From a checkpoint of a small transformer trained on Wikipedia: rotary positions, normalized queries and keys.
Each number is 128 + 24 x the weight over its row's rms, rounded and kept within 0 to 255. Layers, rows and columns count from 0. Numbers have three digits each. The size before them is the row's rms in percent of the matrix's.

# down: layer 4 MLP down (transposed), 512x96, rms 0.238, rows 410-478, columns 0-95
# up: layer 4 MLP up, 512x96, rms 0.608, rows 411-479, columns 0-95
down410 152:089187145140116077131118131145098097149114131128142128084139140101144140170149141178190148164089140108130138136101109126120118108146129125133110155146132140157146102080153139142108116074108133157144104136146102144163165129133124150117132124104127148129139141174168108127109155091099140114
up411 008:077143127095164110174126156126124119117131161173120149114113146114147114137108133119100104080139132140091096089136122114138160138107112135123146100165140157136088100144096118110090113156109143166118094149111135132097132096123095143123194116108081168153170152134116138127124094133124120120
down411 007:161131111155140119103119111108119144138153147141120168160114119124091074091169132112180147136143138114079136131129161156105149130079168104101105122190172120117124130124138104140118111104166113098110117177153122126154164155140154123120085086133133103099122142123123117116124118125097114137
up412 009:103174123144128136090149124183121165114120076118130167126111112142168106113112099137126149135151061092130125179118096137125136125137156131160133103113104108133151127093131120112132177144120127135127114098122110134164121072116131115141126108112086121172134130097084124134112149138117089165
down412 007:114131092113081157128142133180153134134137107109142183097130117142123131123122118109084131110146145134101124131143115093110094120149162132138105070140135118105154104139118119078150148188128162122102136135137135134126168080133108116078190144119139128120146151140153134099095097125108114142
up413 021:130099147159072169125135165078124130125121154163108121146126083108121112138177088147102115113152148093150098171109141107131116125163102108115127159149143080132132105177115157104136170121133136165117144127155107152142112126157132106115103122091127121137090157108165155099117125110126138130
down413 020:133137100104075127123100118131131126121141153140095120149125095101184099147141074148125133128127106119141109114168123106119121186140103101110104149095126181107148113190117113120160140069145131102143120119128098135114156084079116132095142144133132155122121118138142099102161139144121149140
up414 017:125145130085143144121149129111131126143128109142138118093163173154099150091072116151120102159146137105098110171113126107150129198106131081139123096149117163152136118152064137076104125155153091164131143099094116126121158118110144117131134102151117124135105153131104124121114112121139116152
down414 014:139123140122131129159191158114170140094183105130098137177109123161155079123136111090092162137116138126147112120164155166118129091067134115126116135148115141129133119127108112125132134150164108105147143101114140146157157116107153119135143114136135151157118186168142128121079121160130123130
up415 009:102087124138190132126124137073108137108152111179125158159130137134157118105097136104142119136134133104138173107093163117131155146142119091110121119170166132124141124117120130170147131110109140133118122124094141120084148129154145135139163145133174114139106173086111166119069145091126133128
down415 007:135123108115069141125124137136131116181131166149107160104194122093114133127150188136151097119122116116145107095167158143092106129141098120140130138176093117091139124128146127096158124111116106130128132127144115137149153114121149106139160120132119150162165121174121074100139131086104121156
up416 029:130139125131128108171097109111121109141136107124134103096149113113125130141152128164109151160167119103133092148085143126117144164105111099135143085133138117130131152180128146093120152105125076156121149156165094152113188135133144120163166085140125142138159147114095151131121131105173106077
down416 026:097130144115103162085106104130146170103169132136088151152145118136129108118110090102142136079134142125161119118153162161133116157112142126118096119127121160139125107161105136148164132102165053132133137114116112146123113122082134113100161130114119143122119162141117098128107091180154172106
up417 015:107150081172171098125140151142138131131126130141138151159143137095148110153120109149176151102094112147123112150120171133157086134106105115110130092116117126127101150151125095101134102119158112134098125138163132108111135115144168126113124078169129166118074090125123167091124158121083154130
down417 013:125109150119127138107140106108152096115113155110118120183127136114122140118155153139179147119109090151178118101128150088117171121145103083116142188099122120133118090152117101173132134127144144130141101105126108101125117141118138111087141146081099151104126138112126140161095136175152074128
up418 156:092133156138162069106107146116141090139094137149102151167152107143111089125134149135084148131099075149118116121108133125149158129104128136124126131171113147122098151128066080101097100148104088154099113129157126110101137131109175154129111130133160111128131130125146131154119183136115116124
down418 135:149119155142101131101126119136125123110135128118187157095171086122162145135108094139118162130114183100143143156158153137128145143157131174129112162124147145156185136144146157089097165080146112090138128125125172111144140106119101124155098147106117135125115085149122118108122110171136128131
up419 006:129146080157113133113118144163073154160154116133174097130112176096119131119149123148116125118145148150132099129093160132115132113114128112174150100168129142101124105150169107133141124140126171141111171121118121138133115086111123149079083094103144144130102117113154124145118108149102175171
down419 005:127115161086095133139114143161159180139128135150122170147118128148167132142145135119148115126164077086152140070092116185169130173132120164112134139108154106124145124124129095133093115138113114139106146132150164159137088122150117136141140113136094106102158161175116145147115152120140136119
up420 171:083127143096100141142142160110137086151147123129175166108158103064121167130135144154080098147076123092150146127139099155088113164127104172128135106149126149149139136142129098108136175116111115100100124093105115104124165160158123123139128127097150108157145125110140149126134118106138128130
down420 148:077109148126126152131147151111150125096130116103165110156112130178153149094119125123101071170119124154143139117117136182115134112134111160141131170127081144146138144155081132127147133094165129093140138115110141097142166165127132137065106150146085141130153131132117155095104116103124127132
up421 010:099124134164190133106125103106140169126142101178127145164109178150120113117150146116156117114103124135117141114095120132168136140171134131155103157117135073131168091090113092137123127166083125132103139108143128125149117152157106122110117105116150178175165104113136122096122120127133107121
down421 007:129115133154068150134104134147102146118149102151172130114152086135131089134141129126145118107111104100164124074123167095126154148158115149103125104131159122146134107152139108096120097095123132148137131125156151140124163103104156095059130130137099116089175118159133123168098120092134122132
up422 016:149063146075189150143134097090103169153131125119100098122137140159160172132109146150081129170148158121109110164148132102107092125123165135118133120099122100127115139160134156127126131147092111120119071145155134110136130133102159135109127133130133103131129143147135127122099173106165128118
down422 015:147103141130135169121164099125159147156117118132120145127160071124123144151098102123168121142130154083102099089138110138086095138094099137150086144117119158142137163146138117106126164090156139135112099108094134127111159140061131139101114147131085144123138192104129128112127114130109144125
up423 137:153147139128141075126161111071144109121096136105140174093069153139119095112093147137115064158152118120124123112153094116158127127103110119086123132099166123169141136145140111110129130121144123147121124174123148139142106158156137140142124149076110116121139108143126140154160152182119110132
down423 137:108139103095169099057136088136090144117117143147092135119136105112138116135144137133111167150136129110126139139100136166114105134119081117140141093125116105116160157096115148106125184093111133138127098112115148151100100116148081108133112112159106154145125120125098113066126113145156105083
up424 018:102097090145151130130131121138120172125083174103130137083074140086124128136122179161151168158111125087098130097125119143150125169138155116155135120133143136100180136178109073140126090105127130112081141145102141132122163107137123128136104123121139092147148111123106147141133138118145132150
down424 016:138179115163121156131130149139128139149107151112146140150121116153144093136146116158131080130143164106136109121100124137120131144128191144172114149131111113130122091172159117130140107102129124175101094147166171149130133106073103159125135120108109170142143142153161106133112095130171112080
up425 146:148123136094148125133084123080107140151143172111118108129124162176176125123122129101096126156150145128113154115116171109131129142095134109157114115121121104124076132135130132157158130151105123135137136119117085164076157095103152177146138129131173125117123070129124086143097089142135147145
down425 122:128143137093139130151162133152062121108134095153111096149144098183125193126119086081087108097068135146143149117156121096156110122130122138139148113122132138125122152156118109157135118107146163152105143106085156143114115148122112161127135095157124126147143157135158113122118113130121099090
up426 153:130155103148158124109103139123164176092101135108130145121147150096118114135108085109108151143091086135079140136132177141131102119095081112157130133115143165086109135107102111126152122125133138098119078094149130154133139132106115145146169122152177112124107177143115148120097138117152153095
down426 164:123119158118141140131081151162108072122091121121104093124135119140099127084120127186168113143116142091111126154119119151136120105131148138143155148108127117088118113102152104104135125156077089084148119127146145108149103169131105184173102162135105122126148129102138113159101130136161107119
up427 009:087152104126122086126098123091132093166078174119124132158089088130113105132126113135098125119148126114129120101141111114108130144139111146170138160130135125134147158121141110089099122090133129101125102147117074097119159096108121118130129083149144149113118154097071160103098098146143171116
down427 010:117140116125136123124121112107127189124123140142077097155109148134142064153150100150160122126137131127139138091146132110111099187094100111115119146120131164100118103149140104101117097114106102132122056132148103144117132075063126149096152109124144136134141161108146124108159137121136137119
up428 008:078112063098126147144144126123130144140092121114111163110127108119145091154097108084129145121150088142137143146108121077099100111112129102132140122110161130167068121116131128154112087134103111153152127170119120136138100074142121103119125117138099146171119130131089146119148116153106121083
down428 008:117139087123123130146110127132154171115124161150118143124128106128144119077194125103124127132105133104172120115148117092119127184095117118146081142118136125105113115147187120124164105131130135139120138126156157160105169100095118115104131101107113166109146189101123119086116138123088124100
up429 125:126105118097167161134120155143122086109138103162118157124168131130135130104138133145118115172095112137151098148102135134143144129116119106108121125138093074160132102157147122150117095179148140131160142127121159182101098115145144135168109200104126126131174122094113129133132138147152081108
down429 114:139123120125134102118106105131098090164180102117161130087152123151145098117142162181150164107107088146117134099119165124128139135116149130139114126151124141153098119110148135107093152132179122107142113118099145168073126155146143128131110111080147127112103082149099133146095137115164107088
up430 010:100187123093161116098125145176133120111129123162115160120163110104149126130138098120107155120101133131141131160142137120103101113115096140152103082167144133157117132141138149091143150123170107110142141116187172142161118115138168128137126168139169086141084147131126147166150101112131113147
down430 008:124122119089100168091115132154169138125125156111161131126089143112076153177159109158149118115151088165132098130095157138152160100147134101135138164118112141097133140177164152140111155156122131174116111086144110132100141091136081149123145122109157137169136108112127124115106128118134121120
up431 011:156119153117125133142093077169117153126096091115119124139119130146099119109135149131162103152092115120091141128135158134131138074176149111135125085088143094114156155101146116134108069094137151097140135135110124144173142135159145130160131122123114136117110123102115093106121123160167182159
down431 011:157148141138096113148180129129103123139172092101127166172135127110130115139161151124106125121173094131135162069104128140117160127138072122152139143116134172137168109091143106130147144106127149160105151125185108141167147088133113099115137113138118145115127156140138088132144099143100140149
up432 010:144150140137114133108143142132158136139096082159151107093108141111169102110145106112147133143117097165098123107078073146087126105119111169119140123091080159118173109113141142120143114097123132175118116161140145160141132122111132148163125132169153091156141124088131136092098101101120139118
down432 008:128132128116100100104089107125082111077115107115100129139118102103116131108145125148102171117128055139115105153161098125103086117125148116139114161121112096167154098161096136123140108094097143117119147076154159161103105161111118117116108141128128110131152118133152110141119084130127175104
up433 009:123154132165132127113154137150163113129134160099107127108175144102147098124140121092159111148159174150109124155146127118122179116146076124161129152117133130140098146080118103136121134171115113100149148109135126154107100134111167124136144121121135147153116115166167162120160102185068116132
down433 008:093183162099129158149123126118135129121129135071168135142148111087154143129162106121098067149094112126124109094106130117107091109120119100127109123107108096155116119124128142177152128141100166109108113116139156122100122104162136099144134150107181117117125113118180142131075132128144111151
up434 152:136112106140156128130148123093099130133160138151103132060110134093099127103152143091132114178126097112130162140095114139105133077130125147163096111165101155117088117144112080116135132157117142131128139138124149118096136170128141143140098150131140173154129140144088133141132129095144085069
down434 164:119114145121141130109115089150164148140119135130184150103103123124134110141181145131170090155114089124101147159099117150096136120125120116109123096130120156138115145127158104118118135112100131128100130136155104127129141154135104136180129158106056192124135121126160064124112141088119150151
up435 024:124100100145149146137136166081102060155166134125119155165142119154089168132143127103140149118083145145126086133104122091121131107118114125162102176166166117120124124131122126135174137133142105082140110118127127166117081140090119125148088118115117104150131101144145132140162124123114087115
down435 022:108118078153128137117105149101120124127155106137062153127147106131170129169145121128119152109091136133146148095131141092120136145116130099192102156136142131146194152159144166097164103137129175109087097100090156138101152108104125128100120133100128116128145122140103129121127104145122129116
up436 007:096111184166119121160085116120110126126112121131073144137113108152132143127152117135100093130140123147082120139132131152120115084138107121119138136080105127147142099103127159130105140115113133115171115125107101110108113101072110126149109101150169136135137195150088118091139163144102111167
down436 006:166176094111135142159152162128134132139147095087090111102117160139126130175167103143113098151152112139113143131141118110072145165108094121146094115108109135095134083144138092070128102146171095120097137135110127125126151109093110155091114128115144132117149108097143122117129135124106161147
up437 205:150131124119121129134167126177124102113132127142150169134149126167124117128085181163147131146173169174120061132078138144133102110085113122180137128097123129109123162100154130120136147154084152133158118117110124151140103156132153145149136112134146094097126099122155124098117114121115160119
down437 156:124130089139139109118146151140144172170166146130121175069159091125134058094144113116111132147122119162119112130127120083185133121113115078129106123101089132107108116161115141118144117134140127160149120131148118147137139092096114173145136139107138131093099110125105107141117107150170111140
up438 019:139169146133094134132137149092140152110162109153101155120113136093150120126174102117145129134130154064092117113079096120124153098103117107149185117128123121131133128153139112147085124147113139130126126145118115112087170140100154161180159123154144097103141107151137149095126137155172157125
down438 015:134150124093105114132126105144139119109132150168111070112146124120112088129150086151139124108170086159121139134086115095151114177103117115126127139123115119136153123134099172177109089081124128117095117122137149126100132155097159136138187127137137113140158135119151103126139139146158164070
up439 019:095135124096150102138114138120159161127146148132166153119133156136117101120078109131136150159115110132083157095088108114099138134126112124110129160114121178140149118125099099099136126157137126120154151139147161156094159103093112167157185138150138164100110186089080132147121137130126138112
down439 017:110180180109144118124118148105115156133150156162140107122118143126112085100125122094154157093086134158138140152115118127132158085099104124144108145166115112115115122136088124148128170118139123134127129139159183146081147104118144125123161104149171124187095144148145112122140095139158156113
up440 104:133116106132126120114134070108139128113143140151173124101124114106146148109150135128122129233103128141130138146117148149122151108123113125213110119165125100137132106180123143109127119103126169135111134134092123140154170154138136106125135132103115088137138111151175113110122134123119090126
down440 100:155123114124107117134171102091143153149140123127135135137143086099114098115133102096137133116067132139171157120128125103159174160129122124121140123113117123107156138142085142096152156161114149131146122091177147162102183130140102123119129115141123151126162129088132161136122114164149077182
up441 129:129126153123142134124166113105164125141116134105168149084094167100152131179147121098159121143121083129128119141112108144120111126078125162147134163145149091105072118182149162154101143143120130112125145110132117121109121116121109098138137143165120086184138140121101145141120141112187152140
down441 134:160148140183106105114119106161128109102112090119134092168093112121090158144115166108110176105131143104122132123101148081127107159140109153131077118125131156172144107109146144133115126123139116137137103173093192112135126139139144140145081180137141137150135130107103140121149137103153123146
up442 008:144101130094137168173162107177130132132155137097172094150096155114134109142142148107114136140087143153140116116126120109105153141111133141138137111139093106112123104144114101108130108148078137133129136120109134108122075119145142143161071128111148168160129172172133138157180141145172144148
down442 007:160135111141173112122136165149134167154118138095168108134144091148117146114151126115116104114129113134166147120131121147144141143135132159080120099117098136154117120132162118118117152140089117108127110110104171138147125120153029173113129143139077149107158102122136137157108127100124119083
up443 173:126117080142146115152124140138154101140141081138135122096180119127155148167112151167087156140146140164153095167112088128120164121136130174170122131101129112111112113157157115168125134112152137149196160134108153142131133096162115135120132145086104148118133100132124121125169093138117141115
down443 176:123159168133140166097115108093113119112110136130114157118134115158177148065124143151110126097136143122134131096124123150125083079128126157111116134147118106162142080132158112095068127135140144143097162140141149081118099133146139092130142128099146116094100104099171150127103155134109157125
up444 011:145144116143129131096114105130136131140127138135132143145130191148134128149134127114093152127132113115109124116088088121133184122148151106130131145114118165082121073145109106117153094134131138151135095174155102155113117131113091163112126152160168180121138126150168128152069094155159116095
down444 010:096178133138171116099145138113147124096120143140128131108167129131139115097141104170118089162094123131111166110143130171121128138115131144091118124114112141161133135168098166142056171119116153159137121101121194109105136155130153106091111145112103109093148137147106123131146119136098150129
up445 162:122099100099154119119148129150103171075105123149125130122117102143129176124145098154114081134120161130119115153106113111103089126111120132141185079096109101122139163141118112102179132127160148120106124146136120135151147169113129103159158140142122127076113132120083086079121137113106145129
down445 144:095144146094135167106113082126120191156112108101104123080118112135143161116098115120073132109155101149105127102117140123144118122106107164141140132141096109143151152145107180124122151109169108117150107140155113121126139123110116117200093129126138161090087138131125108094124102120142105116
up446 011:129136092134173158168117123158151119119085172159052188092131146151124159133105118143124100102131124101111127087119139112119153101115124105158095133130099121126112097154137137119114132109109153152071122135129139129134131084152136133123142152136119130128147122170139127159141161118130123189
down446 009:132104165169107127144131153114101142119155084142173090133152117138146095094119156136106136137123117105111132173178145141134106137143138116139142115150135107135176104125128128151140158134157112105125153131156154114139121114145097116160071090105105103176090159098155120086091114104098136146
up447 009:130120148108141127086166168068133098130132145139091147170115126102168116139161146153189138110127140133151096156134125119123093124174136093133117143117149111136095100154120082128101148127144107148166109122120168147129098162118156144115154156092148176157117145091119144135136143120135125109
down447 008:152139111158126108120122124111113152143122128183096166124127068122170127161115107171136131146113156178165108105168115107104110168105092095144130174098169115147133150141131145121146092105171153152109125135098157099110141125090119113094165128136124135156131104154148116134145125141112122147
up448 012:119080140148127148132113165109091141155128092149136117130143165134143136083120131159121122113088115170094134128095109109143082101094132122126140082143146140108114132151129112084126078136144100114115140157125101165099119078115106110108133147113164162093113101157112138105083079139121123138
down448 013:131127124124120080078170139155117113157144125161122162114096101127194105119130138156186170143118082116168096145114157144084109137129111123124134119133136137139160128139130115113077126146136142119142140133135188121106136117118117083130119132120107128104180142151102150150137108143154166109
up449 213:100130129129147089091167096133140166139100140137116130138153164124143131151142081127132102124106128085097101132163105144102147115161105114111092143136163144116123176087115149133149135137133136116133149130107121133144175075116070111164074120110102144175132136161150135107135146132161110109
down449 198:119108138132159133108107085121144140142119157111092161102159161107185117158151109133156116093105122119111119142114095160104122131143155117124114163122161146135115137147138137106120171137121141081144113112131084095155151130086121083154127090173094154131136097169123136093159125144139126080
up450 157:133106119086116140160156151103160153116156109145128136142139196186122116119097134132122157111104148139085107159097125095121163140160143096107139178124127135120107119104119081117118142128114150142094168169151104127130132136142132108140125115157116125138169170085123118170172118134138130107
down450 154:134138094161116149136144152135172174114169116097095137126146111112137130131140136140107166141169123136116084125088132163097111150094156129110132128102102123093115156109125117095132146153152137110115153170167106120093150093119103113134132156163105180154111132135126140065125138113152085116
up451 011:152141117106094111141121124151098182102122129132109118108096155162138112177149108144106143141129131102155125133149085153155150147178146128150108147110109086133138125069132089107099114148118103146111092081167134130169095121153098121144130141121112151137131141145135114078156166090127137114
down451 009:145072107120123112139061152161158171145116160122140142142130122162166088119168121102128089136093098128163134084131133095108155158129104127064123134131131130113105125160133112114155125113127109075102122143145138117139130127106172102107120144114144124154133103123149094100137133104102143155
up452 015:123133103123122155116144118134162130148113103107114139174133149146132133122161134125105079122108153144129123132167111141169164094117168119142159120132168131122162127141186151091117113165171114164161138149108114110082096082118124098128146103105127089166131137097076115126105142157142147140
down452 013:111148097105108142101148170142147164180133124129101154142109151161151100081149117134107092119092157129142158120124123145079114111091121122159109110097139104095155090127156160087159129131135101129168107163108102141082121130097108142112147087133116109169135157140114102142100135141117137138
up453 013:112114158117138109128091137098096118132125154105126120131117138105110138120174130101057190104188088124104157139096137132104157178128133137094133098115106128124092102142114119120118103136090152125171131151115153174107148097122129131108144129126088138153139129125133096138146117155086114149
down453 013:165172132158105155151127120102109151122123124119128128138103159095167124129132102122178156129095108127098124104149149130134101155139144122161079117134166153120141111122173134131134140090149137117146115143184115141128130147080102121120163121129139107129102159140099150109139102081076187155
up454 008:062098105141115101107134098141092130090098106110107131117146121101102120131102107091124132086111103105135137112159115116128144129147122118147124098106136182114126169118120135163153144131090149097131129135100161128121140056130161155177133133107143112149143132085108095129128108083138149107
down454 007:148113080178114126090111104131114157127084125172115105113116122148125113173165097117083071108123143120125147116178104035122118129115122142147118110124117103119122141137112117093179112142117128127134179159131146134135120129129098109090145105143106125137116126118108109109100120119134144121
up455 178:135130155151071156140111144163129120144157122142142137146139140158103128130120173111159132151203114190101117139140125132165150138192098127112136139143120124138150123114079100139142105126074158139131138105117118124130145134128144156147126105147117066124096143104141152135153125150159102127
down455 152:154077122116129167141147122154176106117126137142164118139158121102128143126128101090135173144083141099120125163104160128127115113119122116134159125140078124138140097157085132129105173135104132150124098133133133156096168112094095163152161111121102104099121141093119154133155088158120155168
up456 016:107146143128109093131135108158131151124114103129162118148154100108119120080113125095156125161112124133129115205141152120087146128095096110174137106123143079123138115151117095122130118154115085074100143129153095140129091125156098097167164097137123126128160149126124155142148132102096102119
down456 014:116068100127131139145133138117171100142149169083108146095111118132115132112162120151126091128124138104114108091101131123149109160117109068086121111102126086129150129130137108104158146111114117169148144141129184147154130148135125108149147122097158105123096109156119141127100125125200150109
up457 146:153117123156143161127170143120105143131093153136128122144137147135107126160148083109092074156132106138126127121110105104136122106148126138142118123165176142125151123159095124093123078162119136063146146126150127163140146169146094164119092115084110142147148143161112135116105129157173162115
down457 133:143147106102127164140118175104127137089115165121128101106117159112093092106114129161163099135176105173131144155144090135172146174123122123124144145136115078142098112150153131097149139132118103109079111133154128152130136151147106129123153118129099122146141143130070083095131089150135144136
up458 115:141138144120144131112180155111075136123111118114146101195141109099107116150159129146114152088130154103104105146116117144143153117127175111092159170167096140131138141147134101131098105101134137149118103121162118131141110152115094118099120141162142171140110176151105108139144140138117188106
down458 120:130142115115107140097130119124149143143147115100139138078093119115107131119125119108169087110118105141140094107117155097197106155102116163140144097161107158135137106127115133157136112167130090144110104120171143112109075104112136100147112075150120140107154096141133131177162146101139163120
up459 012:134111154107142122113155136103148140151130143104152123141130096077136137123173152116111109106121166147112145139140145138102139116089109172120090138083121154104121084144104138125138124134109157061117169116130120125125164141115093146104156125146160182145147110109137070128123084101126166107
down459 010:119152126148135140142126090139086140114168160167148130118106138074142093163128134092130166123174115104148156087134116161150139143112126104103145117127185117112131136136083124188088156136137158115133122113140159134101129122127150143131171095120123104154136152157143111154135130130104182105
up460 136:142164135142130117154150150132139125143103112118109113116078141072112127110094100153141116185165113146164121155095147154124141113111127132134129161133133146141128071096147140114115099131183138118170124102164123093122113169136144142164105141102132137147125148131067120126129099175093123140
down460 150:142124132147103116110131151122134134137089145115166110138143096129114166150136132090110135126133121122139108130081144082141080112200159117132143171109156157161150137142114118120136147115096130096133185114175087126098166141156161120132117153109124130086114118115135123179155174133129129136
up461 165:143130117116171125102132106109151117149138118174104139114133138161114154134135070074137121140153126133146096142106134141160180136160091181169158111127138084138156113125163168134150126183092116120137120142141146150130109124073107100142132123142138151126131127081130107144123111150092111140
down461 164:122113139124105150143176145112162136102130147103157122082130122172114150139179130107133095107117160175126075124094103127108109136162141143128161102176123085182117127152148163111143108157133156123148099113146147176128136136129141149117144123111143106136149152138121085153170143149128146151
up462 167:138097130083124097136122135120114138124137119148124156142073160138110132128101187144125049082125147132133113129144130169118141101145121137171115104117087124148123116123111119120107116158077097133116140093103097102107112094172134108128118131121157099148161096128145167112124134161144124094
down462 173:152146150155085164183113139117147124142106104117166174094145162146147098122141164156092132145139152144135093087139152153117162137147094123113132100165105117115126086129127165171173097135156134141144108125139098128091105121104145126128156142121169101150106141134147114135131137154144151166
up463 135:115134167116117109147099126155161139110094037145113116134085103104122118118117095145117140138122106137151122117128098150115122137118068155125154136149124086167156131100132115119178143101131089168107131086139137110144140128103146051105118135116123111142102101118132142130140132127142126106
down463 122:124113141125066136127151110107101120101126132170126075128123146135126093112122131135149095171144120135163122094143139153131069115131113116140105137133071138114119072143116160126145124121099111134120075106149082132112146174142119160129179126127127128113088112096098155143168126121144127101
up464 107:163159109111128185137110122146097149108175104128137127118141118141089169088138144127093117129105136127118119114143094106108088112157109143147160121182094097139125105129133124129120133116109145144186069128149140160146111108082120168149135148122116084084125121156125127159144134135102102133
down464 103:151139124131114105116121082136142137131158132107137125184120144111131153126143124117100089103089141097116130170136117057133102120155125131144153126113132139123094132135149148108136153127176151102147105091153173134143135118129192134106120192111094126100142102085134152154139137137168146146
up465 009:122107171147162154195135123096134127108132153152088110164170143124107115118109093120131114133126161165109178137130126119123108126133083106159110126084116145118079094096133166141067154142129140133142115156108135139125100101143151122130116129114094119086123144079092135135115142107121135114
down465 007:169140120133148149113164089138170159131158154094141150110139100127156099151157131149105117141068117125117096155089142146107128145142081105145137132121075114094106120133127156117120110123153079109147098106116146117116154139086149128109100084161126163131139138114144153135137117160096158094
up466 167:133142150117134124161120126081129156106120110123161071138158127086132146129122137132158113129104144152075157106128109134139105145102118104085132148086136107157088153130122134128096109126082151107111132086104154144142159127179146138156156107149140152061142144118089148100129108109119106114
down466 139:165124147101154111176181142134122119164122148157116094154111162128183165104099106149137122080104124157097153146128147143134107146142131101158095113092087111146085169111136137158146130130128084123134120146126130155144118118110128139157124130118097101154149113121130116110147164125162082093
up467 011:112109112104155162104189153131092079139137115106099127140194153099122128102144115112178135126164169141120157134158140130120157153153133123142133080147149144167136173150129105146132143114119133171140135110158102159146113151115167141141135148124148140150148100146152128148133142095160130095
down467 010:176105119180116159157086159151175164169127152129148132131111108095131142165119132115104131112151110125157126131144100146128082141116124183137081145132126125119114141134158102144138124105098161172124158095136134126116135102109128104114177160141138132110106116131145174101128120148086094103
up468 149:110168098141116133122151121140106101091122127160129141160142139099097112120122154096129088157119105111133163148169111123138127121182102106121107103153133120135097089169131163107126151166099099129103123112122113163141117148138091160094121126145111148161095132184118125182171096133152125116
down468 135:087120126117110147156144119115134112120100146146143126165125144110124123173141135147122076082123114111163123130086114114085095105119114074154095122112110109155153153116145131127139097114129110132094094113134115159139123117142162153155089134177093157156128104145105081083126090113090149132
up469 006:178118128129143086136133115120150145126159131136138100169132172115135118132101143092101118140106102104143174119080155139155126073091098119134129106086115123125118143108146081117134114143134117141174132166128151092142152137150163122076108081117141099117089128119108152148108168143110146130
down469 004:137131147153099148113100126113120132173111123097086166111130104125142136152052153175152163123140111107163108101139131088122131138109135092128117105158119092115121156124128153113155153114139143124114118115125109110148138109064070084101179109127123106142144148152113134105129101150128148126
up470 008:171139120116148130133134118107091144098135096122115108101115123116109116101115091102127122086152126138146112138131080123128110148095120136047156118135128113115122135146097096103138123104145126124122114119148138174114116123077125149147144131136118132096130143173153116161157190118145102051
down470 007:114103121126118108116157174140091164124121084129112145130128137090112163142121143140143150072116133145091130084178139128133111106183166149092111132145111156125124087152118132125100141114092151114136092141147157114110138138112101111119100158168117162165121132129153149123155097163113135080
up471 007:121135152099139119151142102116145095100172101167142145133126120179089146152145101119138103127099107130103172123128147113104152151155112129114127151140150095083170154110128130157147094069096091117169122113133117106168082154123109128103095151118144146129114125135165131100090114104108141140
down471 006:162101156138068152135137125108087130142150147110097159172126118109163115174136163099130135099137119133136108104145104155151110144150094126112075115129119120142128170156099129132150123135135127161070165090122131135157152098122190101147124107105120128122147138152106144125116124093145159155
up472 016:101143139083110135156127124085120136135143156149124130119112132118115106131105090128140131148148109121116060153106118116129151134115073069110118110128127164131185124141097137088131117120139107137140124159145082118158171109178142171116165121143120129136160164085115103152092109114132122131
down472 015:134114135116105153125104094129178151125157112145132101142142106110123091071114069127119152109127159126161106144157156147124136149111105090090079144123139140090136140147131129139131145106126107125139111180128152156103083110058145135126133100106134139163119146135144122151133097172158144146
up473 143:146186175136093102124169129107126102143147087137152138131133109094110119193158156149130149131120096137120117091130126119097118118120124172119144121129126128139145133137169062119125127184110136134126135122132158132096108115158153132093128162094148081096120148118132121109155105117121086156
down473 156:097117161109140095158152155128130107103143096152124166080149170112128138173164170108142103133166130137132116128140145139097143132170109124165139151131107138163174137116129085131091114128120105177125120124097146118142130124145094150133113140140098121103086161104165083096115104114106148146
up474 006:125102155111100100100152137153146147101153140124154124150102167146129120146095099139149132096124092142152163165128122127102137128142160126180164104128132154161095195071166122149145108139139101145122133104162127135094137147148140114125089144138142154145148145149118127173115098108169132099
down474 006:135120131161114120161114137123123189154145152151136160152119121109162119137127134084115136120138144126159112173101106147144079136118082143124091142146135094157098139113130110082129103097106142116112107083117155075095093125102124143084122127130117114144150051123128131140141133126117104098
up475 157:152121131124152130113131137109130096130105135131113103143204098100148147139131153119144117169163112167115087142104120110107136157134100152119067105129152120127111093119119147139133098171137114125120139150155138072161126111149175130156131145136106122133158141093130171094149092151163141093
down475 150:161103162138087089156126163096096114153149136124123110149083142119098113131115159109092096091133129146121184121146194128130117127154111120136117089109145103169157084120109118132118132106101122106167092128134148115059105132142147140120122133134131136146147108141134151149155146088136145141
up476 013:161139173107123124119154145130183140155099152123089138136164116143125134153109084135113097116149120165086136161174133145106120171110137115129135158103140094141098147149194127150153138152121106142124130096126154144161158142104122152129172086152114113144142099149092134120159130130101152134
down476 013:130123135130168138160108123100134153130137134113121151153142122061111110116142106107141123133128168141173112106128111161121080137172083135153110152165172126148137118123097086123153146114148099119090138130116151124141121105121131122121154120107141081164090121109170101181140077129097122109
up477 143:151094105147126137158168138097105113143126096156106142160130137099135103136142133152166114174130121155138100132092121135117138098084113146141136123159160117086111150050139103098113141103148114146103127109137146129171139121099154112122129162099167124135130088129169136173077132142140119120
down477 141:155176099154082141109120130082127108166123103157103113137123147146155083134164136119166135103181155161142139130119125089124139102143111129104118157175111145115067119149121136118119132124164157131172097114150111110096130090139122107154114097121146118102166145112097127121124147082128128128
up478 153:165135110150148126126174100148127102162095121127144141125112124150120112114121124131161125091103155089160142137145107123125138106090103139098079131136106108078102148106154138144103088138118107126132090107130127119118160161129149154099124101125153076164101145160171157142128090189126125099
down478 143:108122128165120120097108156120149162133148117103107157181091198114132087190152171137109126151148128090105174090117124159087124124139175138138099142129123153131104086117093108139101108115121132159128108119135107142128117129129138129128128089132146113150107172122157126143162121150126137141
up479 105:131091128127083161126141093126165140152145128105085104147164144136112119131186098146148156099136142094136127114124111120127143113117120101106096149099162151096125175126120169159113137151109091116119106077054091147134139116160118113157127089128139124143130156125134114137148159146103149117